config.yaml
num_hidden_layers: 22
hidden_size: 256
num_attention_heads: 2
num_key_value_heads: 2
head_dim: 128
intermediate_size: 768
vocab_size: 4096
hidden_act: "gelu"
norm: "layernorm"
norm_place: "pre"
norm_eps: 1e-05
positions: "rope"
rope_theta: 10000.0
rope_fraction: 0.25
qk_norm: false
attn_scale: 0.0884
bias: "all"
tie_word_embeddings: false
parallel_block: true
init: "normal"
init_std_qkv: 0.0276
init_std_o: 0.0
init_std_up: 0.0276
init_std_down: 0.0
optimizer: "adam_atan2"
learning_rate: 0.000671
lr_mult_qkv: 0.4
beta1: 0.9
beta2: 0.99
lr_head: 0.00339
max_grad_norm: 1.0
warmup_steps: 586
schedule: "wsd"
decay_fraction: 0.455
decay_shape: "linear"
final_lr_fraction: 0.05
batch_tokens: [16384, 32768, 65536]
max_seq_len: 512
doc_mask: true
train_tokens: 284800000
max_steps: 8653
dataset: "wikipedia_en"
Each number is 128 + 24 x the weight over the matrix's rms, rounded and kept within 0 to 255. Layers, rows and columns count from 0. Numbers have three digits each.

# layer 9 MLP down, 256x768, rms 0.0641, rows 0-54, columns 256-511
121116102122092095107124103143127097103105178128126113101137139140123109112182085111082125143117117133142092134136109138132180118141085137128138106136146138166097143123141120120112138151168133105112102117164131094147117140085149157137132158151137111135128142152110120160157139135142100132154144182108130124166122132093165125125126129103094170138145163143095119177086111094123141148149120130146192114077107157109096148157106092120133138131172115085065130105116124069128129127072122121130129165184120169153130152106173143077129099138136133103110114155089149146146133131141113132110116147136137112112138142129117096120110135126123128107123152146141204110096102150148110144139172116151120146143125152127148126119180117162152112154115124132141142135124119146133148114136127
165119148110134125158105081139130168145157123120128132127097141148115137121135103150129141127172125114156144111168108145135158162121177116145098137157122115151126138138086134137122148139149147170145127102122110141164161124110138098124105138135168179158133132132108121077137075067175136179141137108122185148165154160095103133099121093109110128082135098117108100143139072114120123134140096151104133209123111104129075127078110132157145144120150113149094146104156159156172112139114165138114121116122134157123142141158139161121121070149150148131156149123151083131149149096160109145130128164135099111143150085108133088110076161135149164120143186167125102168104127106133157164112110168131167146100130127133137129123123136152133121095104128076106102136168111126176133117128150
136118125150106134097111153164130100145108105141112128126093134137130153145155117114126151153058140100143119139119114125131138127119117137139160124113116167147087078100142127162125113133178100113082124120113109102094149110165135119089143109130125118125117127122137121169088172087126156117143172159130139147123131171139160105111144101107148115138145098137140133115124119136101128132087111147137100151171125106123127115116113131156122157139117093140145135170132127092144176137118148142086118082133144149118109145132111141094131116115134146145116130151169111117145090152172111124127128096133120066102113137059109126120155110172127154094121137133120098165102112109119114109131121112147085118136134126122120119071107095110098106127126133091125097161130139121153137098134161
167140135150105134126112131106130155045102137187111108094115102124139170089128152127149118101115160118132125088142128106121078116102121124091090106096137121119094087131157052110120111125078168122136092107131113169104161112131116146090182159112106104094111113115150153144144177156108161144151146133119109134110142098076101131117120115121104142177159116123082091085108097109099157113104125126169126085113146119119076111182117110129142101096121142129130149127064105144111142120151115099152179113122110134171118100111120141163160103151129111110111148182165148118107128104085151105096091118147130156163131186176126159087117128105127139124108144142096148112123125113128092149117105105124107176136149129119125087111159115158154153104133093135133109135150144116102118151107155
142155137123132133120152123106159131132094126096096129107112119123143164097119175121153166142109161096111142088122103125162099148104144125121106102103114132130187111125116131098122088120094156127165173131160121205171129114101130127112122141115102120112135128123109161095126124124100140136110130091105107148122126123133120112106169135166127110135061124124135098101090120088123126156166140109109129115131115105127133126142117092171124120120137110116104149115113145126186168158134142185102156064117120143070151124146124117136158137143119148117097153173146122143140130103120131123124110130134093154121162185121106134121091080136126144104133125159089143126142119163162129131135155122143105162122121174089124113093115098181115113117125122124101118111115110130177104133112134
142134142113143133185141134113102135115075129160129115101185128172152119133174110092118125154146126088174165107129160112120128153117124106142088137139123140131163105136140143112134114125104167135154153111123134165127144143148121121173198131103125114137179133144132109117170133122144102081101173123140122175137112136108091137121153101145120129091107108159167106120189127191133139114152116132118094173113173104123120145177105124128127122149086118171163146108156154124105096139119121111078094138122137109152132134156125206127117152084103113142158121127156120137145103142086137126119097135190150082114121124161121111109152174133101176097115113167139187153134124185130127152135127156125139172138138144166110139138049125101137154139162150116142148118156135150122094127136136
114157132159129102150141117119086119141117137138162163166150117094108103131116164133137126109126127066111148121147080110160117143160127109148133129155139089118103140096122128098151094112136141072119130146136141134132086073171183152137098163145149136112099102084135113129142091122154119124109114135146130145107123135163137137136124119122135096185112142152110194113135145185103128110113156129113128158110122126117145106070156105125113159129158072105163112132181136135121175126127133113140144115146125125149129108134159115094157097095121166131144147098116110121097134111169112115136110090124129094142136150164135142117118120120134093092142186132134128125104166141112137196163131166140113121128088126130118124129102131068157124115112077127166124132132124155138120121125146
111176090085152126107161141068123092129123157136156129125126114150104147136141159110100092141134120150138110167156091116120173103087110098122139119163136071119143143134113107102148123090049138116146105150137119171106127138094103159113092148123176147107138144107156111179150116102165145115093141133135127149143153110126123131114105140131146108196154117080111122135074136088172136141109152103119110120087108159147098078116094125160139169130121088124134113181132116122116161129094084158139112149166131129083127104099126118134105164105155157116109155164154138127081118120140138175126111116121122124134148152137110129138139114162095130122118177135138124173141131139132136158122126119112104118113088129125135138152081112135111115167114147147131153140135145109128153111089140
159142113113139152119103124087099131167114108101134137119131101111129147079107156165114170111177136124115129114121152103138139113111115132126110147106125159113136085093119108073143112135089116113185192126124100107119096127111113150068128134161145093115131096119131114115142123147122126130145110133112095116097120104122156116114132118170154105202149138160128101141137085177114113099131091143127129162136151118102135098135128085107110105144131132116136087153153114154140120116119106138113179186122111122179118132132104097136115102162132090120112150079141141110107169122161136105101082100127117127145120122127129114109141101104090143153087100129121113163109173090133115104146133102109141131107095120156077116103181112124153142142120152116148138136107139139102143128081123
142140088153153125123152159145118129132111090140129153147140113152110138127116130120089121102198120093106107094113117125099169166178135094130140131151149113136158131113119162115120162103151128154131121159125154142138159199195133112133096136094121132066078128097154178125138100119115160154144099131144143087095098127165107125125143077123150061135161140132136162105128140134123163117126102125121138114101157094089117104142086135091115157130135051135076117112095161115147073136110133095110097155095129121154145122125106165130111149135128148067123136148132146115108143126103132138136136118154163148179108123113073129099156193155056154114142095129107143107122147133127116121115137151106130083098136107105116107101121110182128105171164166101124093102135129091160088121123149
087119118116131102093134154127127126106137145141109137137142163126129115134099128078114114086130160112141118167085160134143124117109103115074120121109118126106126124127070138114126097118067125120093127144129108109147096109134152128135110148140091105076126065129102101150155142156117115182109176136133117142107094122106163098131132126111140091139120117111085147135114134145123150152095092101140189081169121138132164094093101145082096096157121138115055144122106093142113123104117104105132150118092056179130164112152106115143128132153104123120119169149139151174092094113086083138085117163148129142128127134126099182113116070104110100125164117147108058110157088136105147149143143121137179122136142107120135102143146124118099096098093165141147144146154136119111157133111084
110120105146160144126148085102134136117153180133109173119166128128115115127129136137119136144094125133146114130111139144135133144165117151138112074124061076107148125113091164102129094145099108135145165080105109106091134144123171123152126124158136152139152137103127156106136132141109122136098123099134121104091130123078170126112136161130137132159157172096133098148118091128123109074140091129164108166119158144125111089163107159153097133140117181128164115121098121128105102151083095164119142104122157103136156134132131117089107112123184133121127144110084136142143077114106185141137153131103086112121144147126146109129099086098163112142147112127113134112098079079146093140113113128120109104096134102115147149101161098138140109138162142131188145091179143163160134145114135
113108127097122130162117120149120142128085135111098117132094164171128146126080120130130095124146120131119114121043172167143143155087106156138141120124093144080136142127121097126129121126146115118114102122138174153130160139144138161170146110107105107142126117161126160194151191130150125087167166120128130126141135124127156131163112173106139118140145117130121107129114150144137074120131144137126108164076109125149133120177155141147174118106101106121150138153096126129140129144096116150154160117147136111111125159122105099117093124115113145145113105144128159152131167092129134129128119146115123083151127099168131126148119110142135139105132122111084097157135158138113108135111098147137147166121139129144180135128155095086124137104117152143124156057118162138132132105133116
099126161168080089138133111126143149165142116114134098121124148073146147093119155122165114165144135115125161108114176084114083178107153155144124119139139106172130124158080144161177119098114100151121111125142149143118097211125148079108137098138145174165173167122167112151107139104096109129111143116117162151153137145147112138123143141140116131140164071135188120128110132139128092102165134149126099143107111115111120105175109151121109134110117107145131147149065155120140123162154093085042082116092151112131099147131115162133157164123119133120169131136196140137186151097118084163162125118121099164156141139161148133146132042130119137119145144121177143142186158139157130161144123149164136118106116130135127160115110126133123144124146117142138157138129121107086142147146126
113118144152150163204119130133138075139182098168142129116141148079130146118115125138124145121155141125157121145101121110116107126138120115144111147124139124146140093118127143088132124157139125098155131113123114124152136116152149135123119125136109139147165117137159101164103154096124121125146115144100146098142127090103123144094133132133145161169129087125164156118124123150171129153160127169108122069132108113123134184142155111157132150126130132120133127111121145121124200103084142093130115146138122133090089126124150137145161146122140086114171135170144122101149090107142139153116104119148177134125147163142124151138127225133156092117147129110138109127113143142150118138120181075091132158105097129118113172108125128152093126132134111120159085184162158143160140133152188
090113139177099101120155119152151097118152096121100074109097150110153108116141141146138139123106101177114115150117155136104100163107133153132162146115119131137179096124138184094120126131155125140107121135143120125125123117108100080139078145134168143137125151166133175128146078148130118109118099124068151144131123137102141168132122120130159147171140081153115119183113111139087125134152114125158143175144112126075129133089124139136138170104134106129179133172118125104132139135125121151136094147123145089078144101102118127132138128133135151096129117113198115107152113101103154126126126089119151125119143116157134104116140173130119123137118135127151162129149091126127096087175118115144097101118100128102116144132166100124166163166150113112122134170157138091130148138121129
144104108108084141151083172113161133150131102094157118085140127130155158127172118114073125119128107092100169172106123131107124127129121137121142120141111171137114111106122159155113128121124134118131139112125152148139153116127106115071086129136117122154117122128147138149139114124142116149142127130096091082143129117057128122166157130133129147160129106095115133141098121129082152109113109116145113143140159138115124185123164133134097120102149116135158132111126115087138101139137166110139090100111135144144121097127104140134125133146123128120138119177160119108148139172137145122135138152111187113124133118151125143139155159102107164163111100103124143100085102117120137121138152128132087112142089147113086112123096110107144181162116100092132101127121099154107119138143143
108128188147094094101091094109115136115161155143114147122181099127126113133167070134119104173160140137111111087127134118145132159128160138155091117117133128145124122117103106159123183155142137157106159101141130088150109136119143123100114078160114154130152141127107126089154123133160129144112091128150143115157168131145140133099105155130136089169112124166146152139153133158082159131176126150099148113149116142119118098139148120134097110132131123118199136092097178161123145141133116157131142135163144130173104112102129165123133138133125138137107134154144144150140149129127121089146147134123137102132052155125143092124123181181128121132120127105146166140148096127149131092106107137122149140150126092178143120135066126188172098108116124124123167167142129122130133152063145
137131112150125109130148139090140134108094151122115126131131112164091131126145138141102130129133115115128096128116169094105100162161096152124116149109120131082152109119134096139176165111097172137133156121125162180118134117140151149125137188135138123123168113130179088124112163095140139154106115160136155138124133128064138136144142110124124124102154128139118140125097082113176146111152130130116150121105136149115117129148138135127129105147129163118121110137138165121143113132129128112095133145143126079143141130122118095115125113129114120150136156169143106122145146093142086160126151138135116106119091135116128100130164127139144115180091150129142109125105094122155132196111145162156132121136142138166127135129147173127109100176131092085126103128102078123106135118135095
124142115129141121146150108148163124164090136130155136123109149073108099114134142123140095110160132115114150087137111114146152114130129139110130151147110096159088105134146136062117108136128087146110130121124113134145136106138114147121139156098157104102117117097128126178153133177138139123144108118089100099117128104178123130160158109145160137151118106129141143119154138142142146139115130107087136131091083099106132161136152101098130116140142134097160130106171112139140127127129160140133117155095106130100132142120192144118133134142123121129113136154145096109117126093112100118100128123128106139128109147109114166091143107116111154156111157173087161139132087174122138117142158122134125109132114137154122126091136126125152146100118148196123122099135131189156136150124143
132112137128093142077108129144166148114119116126120112123155169078138136127087136126125127078101115104184160162153120158087097124127108095119150123121158120136148106130093140143099082110100144119089113137123114089113104142108104135194114111099173105115100108105136117149133178144158103127132089108078097130118087148122103108128089126135110101115138120100088129096116110117094177120073123113176126119062124141130134135115119178126132100117089145128187120093135116090132116123150119120101093093131109113127159105134094137131088143137145125111146137152104134111108132108115101113120125165141104120115102147121144125114151073109117158115171154143093158128161103124108118138172060139125134110151159100109111109136115143092130176087127112123126164120054115124119124138155121
116128077148128110098116136108150150180116088123126165102131095116151147109179109145176125099149136129125121141122120126123133127171175131099105137123128125169136130167129144144122144140135170134108115142133161152156131104110090127124149119129143132130144092098129118121116139098140145105150085115108100116133132131123143131162138122090103151132123121098157095158152071108144092095141152108120086074136146135122126089133143098124114109112134095109135129119148129123122195108165123086124106114157100146143116123158089171113140173142135116112094134138128142088115165099087106103116138134157131109130157095115142138110122118080176089101118121163125144090119128119115126109106102105099131137140183088106123087111135122084101152137170141114133145167107144126140158163142140
099107145146166150092157153121172139117110136134107120166115089148146110173125103122136153111118127121086143096133083183135158102126103153117167117131132139143181096128113148098126118132129156114094151151121129072130120107160113166134167142110109163137130133120130123113107149131112120118125120138132130102138137121170124112144099131087151047124158117131147146156169174083104130133142098105135141127066179108152117127121118134153123136111165100096144112112095104112126137122091098155112144120169115122147160130115095128105089107149087112141116117091100183137113108201117126122129117110122145143136115151140102105148126107176119078078155111132116092146086168121081139103099116087098158125111129119117127118139193160134116129114128163170063126118129135130128143073136129
095133136174118115105144121115144129118097100126117137133074147156128137128143132199092118130141148151098089118118134151142141123159103148138145093097125146151139141124132153112145126123139132124090128141128097162145104140144201131165130163115163137125131137117198136166143142150177125184124105111120138131110136076082072131136149106093094114119133106129142157086100167177124111139150122115124128145122117155174132136159104097152112159129137085064159093166138136123075113167122105156107123097125121095129150120172115125095144134100104125130138157114169144119150126126128122083141117150091117088107161193134149079152115000052140129166097143142140094127187068147139135123099153141085133151123165087124134140098147105133114173143166121122121132120123125133139143123113139
123133112136130148087139119109124095125168111106169162109128143135155120120148145125136112117147137134162106153116140132132126080155155127103124127133139081123139112125130147183121103135118132123114099121154126155117169121109105109203120096089157137134094138157130117165115164128146136107106128120134120124091118165098169116067096129167120045102109088141143160107120125106111123111129112097122092128129097147141105099138055142119115159119131128126095143119140095143131165115138101100141096146102113134121059173156110156101125110109114130163122115173134141118114107104157131139110146175110165108116154127103147186098150161118188110135137132103118131109088126132109122142151097139137129110125182122134089133148106098123147109166141171121136131116111130143107108132127115
172097141145132110157145129108147145110134133129133137136175186177134121141131096130165148111112126115144116183151118113117101149161139186105175104144125096099088080117132116148120117165103135152120147129114114103151128167170114133109096134073116156158075152127140110121114144206100119113153154111136141142099152119120116110150124122179124129182106109087098102102109169151100124127156166124136139137093092105172120159137119157147124146095112132097121127112129128122112127146103167094092147099092139070128110132134093095138150120115144137146150148132151112100130156180095087142141144131130136113150119167100131092127188104153127090143183168109146116141149120118130143119149099140117151112112133120111113129158151148112100086105132116155119124103138129124159140198141148
120104135129100114087112124125135142125169114159130134201144103124139123168121084135112098129108152111103131145110092173137137156163124113126124138172123167131105121135132093108113167168153148145121130104122168123140185167136146092087136189077123128127158116104119148124102146090105154128142120081133084131146115097128097094132115077140116023138091137094144117096127158108169119102110151123116138157150124137160108104120109167098148140146154123144119147133118178138157126142133096135122155123157128122093145115131107150151097125123146146114138137139131157138105108112100132143104108146102092115131142096078106171140174063158120123140129134085126136172106084125145136140141162141158164125141139184128141087130154156141122078128124136138100138101136113127147130141117115
132129142109133121166105130123125117077096120164149110122098121130116139144150157141089133152149104098158155121084162117129137154124146128120127144120129148124132115177109138144129156101142115074113130145140145145144126116126119150155138146149112140118147160164120122192140120160145127153140155105166141149142147104110147129161127090137112146122134154102194130109111083136112132113132154139112146117100155136123116122160132137084140114123114105151104132131144113151127143120144127154166162151094132144102141112134133086141084144134129115111112116127133101119122128120140141109146123131128083150105101163141113175121125102155128123107123130098180084105040130104130116162181160102115164126123143112130167132121142128104127118149084102137157078124123122138139120124107172
130090090106120109145155104188145171140128131132115118121121135107119101137120143095106111145131112102145120086125162133132142141107086108136150169107112048113148113154136143173133166105137119129092137139121102074101137161087111120095128122121104130135075132091105134092131102114135133111133134114101120106182154141081130137152143154110138144118125122168116206135112120077109167118131149147108149101151139124132123120164122139111128113120136123092135126117095144114126141149123136153173145117123110104135167098096127121122137097083108093106142120107128143155158146133172140113143103125114109124142115149140131113147144094110172156148147104129116158129105110106112120107128138117128136101152102164127102125170187148101081092112107112047139119144129123122137126110091151
124153103101140179095110128147105099172153107149073092131060114082104170152137148108117161155137135144152145142111088129151168107131156119156149137122095141101152171116139128125129149094183096111145116127132184148113164118134116112127158098117115142143129145128115121159117133128102113132145166124097148123108127097119125119141139047118150133135121139122133105129144137159145105150132133150135146106153093122108145119124110121152145118130111176134108119114132140102186123156116126150105145144148119158148099139106129077124110096151139088091139157129105109098144145149147099152138148109121095110080155147098148093147114145112105098127133127122148168130105106159123168101103130137140167130134151124090133160119185182149128124158132135156161085104096125123089108108108143
101097101141110157114083131093144119126149120127117125139148153132125115113121097140052101141113137123111132107089094159098188150092150156135152140124105162123132179124120121127140107120137106136115126181122101058084076074084095162126129129149162129134127158150138157096127155173125117135146157126147163106136149119160100117138124113094071145148129134156148142120126166093145139116139139179129151098167175142131132109135119152120124106128143124133102133133063132097135112151165162133135150180133141162111124124112097148153120101113143148128121118102093130133130093143171148118149126137118136126147135131100114071132126103136110148156120127103126151126114135139136170129116149177158131134125154124165129155148122119130111120124103111109129113094107137120122125123144136
136168119073149103173100120162155128076104173136120166204145123143081147087135119112157146146136133101112095128088088150153092165101112122175131105115140094089096138129122142135164126093127104100162139138168153105121151086142130146144114127175133123150174121107105155155133152115122152132091120097159122135117159088159166139139136165074142156140154128160174101112103184137114131154158169128121122100144108109148135102127144102127178095137131125146108142081095144140167102130104097119139172115120119147151128137087127070133106178158119068162162154129104137133103086099097148115146135106144111151114150194106093109153153107134151081141113119155131097092117103165135133094156142103127136143097141150123154151164117142126127140083146127155095139115135136135113142129130127
100133154075124181156119130128158104155092144124216125138132095131099158103139127185106116124134135143124097134126142087120165110142110138121121117167145174124135070163140112127145132132079148082140121142182129149116106150068179159103174122126111125152171136114133175106072109130152112099133167132108132126091088137144124107103117140194136171135128152147091124124185114139097145162150133134135133156071147121111147093149183129144092155163146205147155140092124117155127131119129100140112131138125157104133109126165180111131117106154149074115136110116135149108130106133150102117147138166152123132167142133124139120122170143149154140186145117123117098143205182125160084127128169140103119098118135140091127126132135134092114121162143160174133135142131152160150136162165099
097133165190136147156086149108138136132148157162137118112110087165113132143125163110115154175126130125088117131129113120109143146186153144133158100128108132130101126150148145121136108164135129131108123132143087102108110133129126153108173196138119140125183152122123127104145126141157138115085182099138185116120144136152106161141098162158115097086117110178159131112136144132122098101145113153136136133098128128125116088133130157156067159141133152129136098124097157152136181141122119135122111135158169155126113136096133139109170087162144124100154125122119170146140156164129132101146160128107124142123146139126133142146144126103094062152089124109155145162145163155172096148112123164138121162101147155150127164137070120137085094111144083111135147102155079155139105166137145
131071103149130140118151142114129133153100088104132121107117129141118161112140107160143151165150126135118119129137125108112122152127124074139166156146126148129120164122141100106151115108186117132105113144096139088113131134132143119143108146132134125141115145133158162119160127106082122143095149118147145139143140155129130138148102134152109077137165140141146131140140134100157115115138076155156153154130124117130146138119121118125164142105089122138105175144089148123101123142082134133154132119151120129154087148128144140158154136090125128137168132166115100109160148103109154135152094138119100155114147098134132095141130092167146174087157106138131215053227124099135129154125093113146090073158109135122103122098186137124157149124110105110132125089124150089127153095170135
146137122143140147093180130126110150097132121110132117139135148094107150132132140136158158080129149143134141159165130150131146080107117118143132155165117152099203142117125091088117142160122083121109155146134100155149111140143103119157071120120155080117110125133134137094139117090101126159108134096082103116123154110124092121139116149100143091115124119111079096113133126165130142155096115125128141122134141113127137113125131132152098136084107123157128150117140088120086112108152145128119100124116104098153086132111054099125096132148095148145101167145116133109109094123143181117100119137129153123161129111133104111112141142121127131138134167096148144101136156138129122134117132073112118143138131156102139110102134123150124146101153149088141145156089120120145133099106134
114108145082127132121106127166101150092154134176130124146140132151142125115105134141115110132142106121083122142056122125137097138138172163154149113145097138125137132140177167141148149107127134111154115140152110131108131127145132135121174124115146106133202130127090084164146128184122130118140155096139155123131139129103132161150155154118105107120149134135146096119141121179175123135125113138141126095100121152147140150143132160142117133126169153105110130124103160125105105133121180056132121143172134133121132113126132148114101143141122093136151152156133144149127112146140168135150160130130109131121127096154172159124107106136145123157141185120168117139102132110133098175135132111099225143097121092122142129143191128120117118115065129152107094123103169137077130127109120
110131155130145100160127135090107106149115117141119159142117137121131123112102132122117115126160120146120114139158117164140122110132144139109098151109147113126103141147120161104139106107120132130103123106118132111132140131116100134135089120097093095125116110128094092134125163133147127152149115124129131151155106112122126106121154136129156126171108150119118111114118126108131143151106112115141135113097114119128156131127128162083113132153120103135100108129117109103127098101118078138152153145108137157131097145128129132172134171125114121174129127126106127123093138082108125128123095108110113151134139165177125181112126127144102136117175131144105108135089143122118093124106151114160102108131151126109102104123115141131136138160131103170096151133139109145115138132139142
141123129159131113107138127127119121134162140138128150112150153090145132125122119140151121104163117139116123128121143158120117111118147179106149149132118142103130123090163129176131138084133125202122069112142095154127120122146122144159137146119106105112129133163150096149104124122158133118161103125095111135166103146090132115153121125143130122103136110127126092132040086130160122126137122123127167177165163152078145124099159130142068159146145057082126112123161131135115114110116151143138151132139117126115116127109129124097120081139178166135143115084091108106110118132140051140109147133136145130124115193179110089127086091130095183154152123144091117115132142108142118182102150157096207125130135160133121116099089151146172125105109135138121130106093143131144174121129121
150128157144159098118130135137123109141149108152131157129151133173151173135135099155131121148122141111133119123135148114144142141134146109136170123132145117150138132136121120144114123169175103129103126138138120135146120138140105114154111133097142192135170132133132128173145133096082084144140067100102128124099149143159113126133114111143106148138149122159121154120126111106124130105142111137129121127175152089130136139145113101147141067105100128122142136160116130174083160137142093112141124123096114082162113133163159156123115138132133152118133075100086134111130195156126082132128122155122088111175150140167113087161153153125127126140115161129106171144140128128136109142119117135105127116120137116104129153143141118115105133143118131140067157116143174101160143149150146
128110127155129134117157122116126131133137099109096097083130107158092144148152136108125056123114127126173137058140152167127126142094136103144052123147162110140133106090132138143104118107114100126119167157158149142109115132129119113145140121123143150139123144115156133130154107154137123127136117142115127115119132126132151132064126118174102126117113121121171161101128133122092158122103152122176108126104085108133118092170122151121113123147151138166191122114129141121115157149186125126100046159125148121113114114168162132162153157138139103147137118132126139126153123082144127159125124112144118112155129116124133120121149164169116092120109142160090179147181173148138141152129196121107099139130123106152100132145149173107106123079133087101117146136114184072132123162125131
124121123088136142112138124127165131179129128121136121122114099111119129138125145122137106099104142131146104122159093108086157133147141134117127141116154102129117109102152127125120130120151134139177175133157159140148146109128124088134099138129117141130100139114113084126106100120121150111107081138102130114086151119101128128108113104094108145122096124146141132113122116115116134146137145128086099074112124097161161120121146126119118177093100162102134139122179083112136137124154143142077140129088108105111125126125118115102138141148129103138132145148140130128146145121098088131131177128150109115118128180118116138132123113071142112165109132164111167103130104143117178092145127098129054094156101142126133144147136166123130130139126141134144148184135124135121127133087132
086092122104124128117102153148109153085142073146129112111108146162135148100121118107128158157133107062073132184088099124130136131144114183128139111094093128101102208137066071130112122105099125183129098093102120114144133104105141146151172138149098142128121118116086161108111133147150112188144127127161142112122129117108109129132136135104131073139178155109150130144095143133142117115117060122115093093109141117141126164158135140081168070132154140124090127111062138124131090132085163115132165102157117155130109126144108129106119118191083130156147072091066113124132151112107086142121080135151178138101132095159124142132078151167059121130138116130125065132112092163140146107160096194137113127129108103154140113122145102135116090091129142141117127099127073109087134096175101
165100106109124153124105136129141114095119134099114133118153138085135146149178102107061145129117144144138136137115140105139102119167129133116133104112131115145126108107087112126101128128119130138129105120108078115119090128131097083143091165169146107140123132116094155119116133131110175127148125158119136092147129090106117107164145129153116173142133115131141126163109112154108101138110158119116140109138121095124135099136116164145184136112091106157132124157141110105123140128098150115175098127100132104064167150112153145114107128079109108133115166145113158143104141126097113166095159145128137134141100139118155124118160157141142139121116108143101136106132138124115147039153101129169110131168138102135116120122186148081145113163135100145139118158135141155112130146156115
127145125144119126152120141125116117134145147096129114134124124141142133119103138107124106113074114125125134117088171156132133129139099146117114107134112113121099135108092102102082108143164128112127118128097128153102091108137097118127123099109146077116099112152117119121127125143132120111100123153161132110133137132094149078119115139136113180141140131113120147112122119093083146154124136106127123125173138116104151131145145116100133105120153129164109149145129128137155151121138111148114129116135124155096088102110133129149171147104132128155101115085129122146077135116106144155101100151126156102163172129140071106110090098107134159135138109104056143130163184146095112084132163128141132157148110098142128125115090174106137125141125112146148134121118136148163117143089122
089129126151113156125143099125141143134118119089160143136071110114102140139110119114110149143124128165139122130142155126096088142114143142143115131127121135135080124088144152103164157110077139107145124130123165139115134128106086107119109130173116152162160116110094136129137133120106129123127143134123128140111093110148134112113116121101104160143116113147132133153100120128076119123146167151144146117147163119139130113095147128099120157089112124142161172135174083141118164148129110160148116136120124101109127135133115137115089099150124167109138143142135104124124145137157096145160133091149153128115130073111141126160143215121156107122115142099131137137081202105150133146126159127092149124140097149089108158125082120113087137141078080116138154162174149136124150142148147
113120116132122111136126130131170129102107138110146134172122130120131139157150161184115114166146118077107137117138102119107139117093135134130117138134153131142133136144160190110138106129160112127164131139116101126126176078133136105110142141127115113088113137134148142153147111150120138149129117170140133179139126134095115118147145127109098162119125081110123147154186137101099125110130139103114153087138132123147093143141195134119097117116157123129126140117062136096140072139151177163112120125109130138128145112140151126130143092106128151105131160135134121139113089171123126136108080111114217120110141132109127107140119076155133150132141146129157099161104127141143158132167138125134126115146106118111141133123113095133153235097100093127136109143147150123116108113121106
121068143131113103099119134123120151130134175119106125168117133093114128124160123113130107123126143144132135114155151118114100125164163143111162138121159136109146105127177137127130115133072120062173129121147119122135156057106143132156160121083135095131124114138112156102111139144104137113140123150115133120124146091101153122132101148108127146094106121114135100112191133209118119152114108111089092112110122158128128131125096124132088159100123214122098102145132119128112123112169145110157146177130123105117103120127125084096117116157165103110116158091086151131121126160122162098123120118127153102121136110137131132136088111123099105139140110132125103111114124107142116131117169122135153122110142134120140141113101151178127108121143124131157102139099116134136149078073114
116129114161104117182133106114125121104131120121128105122124088121134120135114126091161146129111111148110120147112114122100144114146115158131147147132079105124105136127121106085119118136141124131087143115105076102150142103143147060119165114142119133122126120159114158116134096134147147120139145140141124129136141108146130117167131100136135151083131153120099117119082119108106142129096121122129130158185122116114131145160087131179123174127122138125150131170102125129176129111120149164118119080152147132112108103132169132125122090062099131161115140111152134093116115134146103104102113162132146133102110159127126120139141179157119149119133123117115134104174155112092123105158103145118205152143141145150116144097142110101117144102137125126092113151093122103113148137135144
169141124135123107108101161149119147105131119123142136135111148117138104130165127117107180131088126135148154095115063115156137138116099140150146143119125156123130115146171150136093155164100103168134132109079130078123132134138116115117092122154136126093121115095132089143118052132157130118134114140107136122148146124119154140123161169105110115082123143138109163128174121160112131143104170127122125103108078121105138150141075113132113131133124113127086128142103100098147091121150144112144136136132125121094127134141134129070135133111103127131123138134107134126116128143139162151096165128115145153114131122164109112133109122091101154128123152132142058115142140117064135110170189117144141123146138104132110100117118135151153117128164130096189119132140149115123131087146121
127130086151137130137153158178131108177117135116141169134088106127112130126130148150136121121110155145139080151146155166137080159200148130157179129130124131101128109133138112142148109115144125078136139127102128092108150124089105086137113125142140138134085127145136084116152133140115134121102132154077134134101068144121129151117153113135132139112120123140134147141106130081119152149150140145145096132128098123127176118091121166147157164105138103118137142152180117132112148118154080112130098121132140150112142104125117122100118166125111150106134159142084120136136119133136160151125127100130147117109148192120125108141160157123112113120149109146126094150125144120141116122109133170106129140148109110098130131150177133121152077144115104180150122142111137122177134152120123
169138116121126142132128092143153146108137132127119155121118151127149106121147121122157114099117126115163114173117133126096136113129081106124115159107146134157066145115159157119128110146132152132143133115107120164109153142130138135101153134122128137150141123130132114115146101147137138130162152082159096133155136155104118120130112073068150146165120133116144125124124055124163164104112135118145126138140137144149120122076157106119177121140106147180097141171166134103107138098128142119091109107125130116129154128147137170112159152092111153155120131083157120094145157095036138143151097119132129112117136138136145158124142209189152105142135133117095127108120115074154140115118154122113125119154077190149082096134077145109146126120095136089140157177146119105144110118131139
128111098099113126103140141124105119123136104155132141128145117117156129145145124101132189107141146165169122123090151125121140128119121162105184145147149147091162115090159128105117131107108162147159181159150092128130112127113118173091095114095130123106106129087134134097131150142142045129139113130158118135153131146137112122112121095102120138163136134114093120160124103081125138150112145114133119115124085099153125141127075121100113142113127106115130115127136126145159161093179151134148172112146125157135104105117114085118136115157090106138139140176107114117125103154144141081114143150141148149147105131135151132103145139096130145156147119108115118115114108098085161122109094151126141115154151148110124087114126087138105111154127145175139106105133106091144119138150110
133169155175147121156148105143098110125124143121108100118158083141129106134147103137130129102080158101160106095117117143085142105130116103111107147123137159137115137170172113145129137137116144124123147133121110135133134161123084205130090115120147139111092131093154109123130165133152140153138128142121120141121147088125122143140092123110104128122113156126099124123119135111129151149130125129135184112108152165113127109103131181142127132081136105160139081146173122126026090112122137162129148158158119131127158121124110116083158056171137136158108135147168110108149120090112149120144098112128132144142119137133115098123119225143169138080176111107131187118144108118148115169093086088086100095123137136145109136138097132131109132161118156152158114117140134121115132116127141
162177190091118150077135086098056155155129136078130122112119118133183118142067122088157104172092152170208145167077168153092189223103134130215135163144013103122168142155172215127172164133141074086125194150151156178119186255065062113074052169175180191181190198186000139114218158120152194060103144135114234130148119144123146231124153147133054000196094116143192173168131130150113127120197055180107119125127153135122151166140099144172178181045151144167205111199187216119098168204155163134093088140157243138059108130129000153086058156015034110130182155131162142172222135152113123120197090129173129072109131216206197142202096211162094161117092113166224211138135149165205118135162137127162137134112154144120173181141085130135179150160125088045079211175088181140125153167149103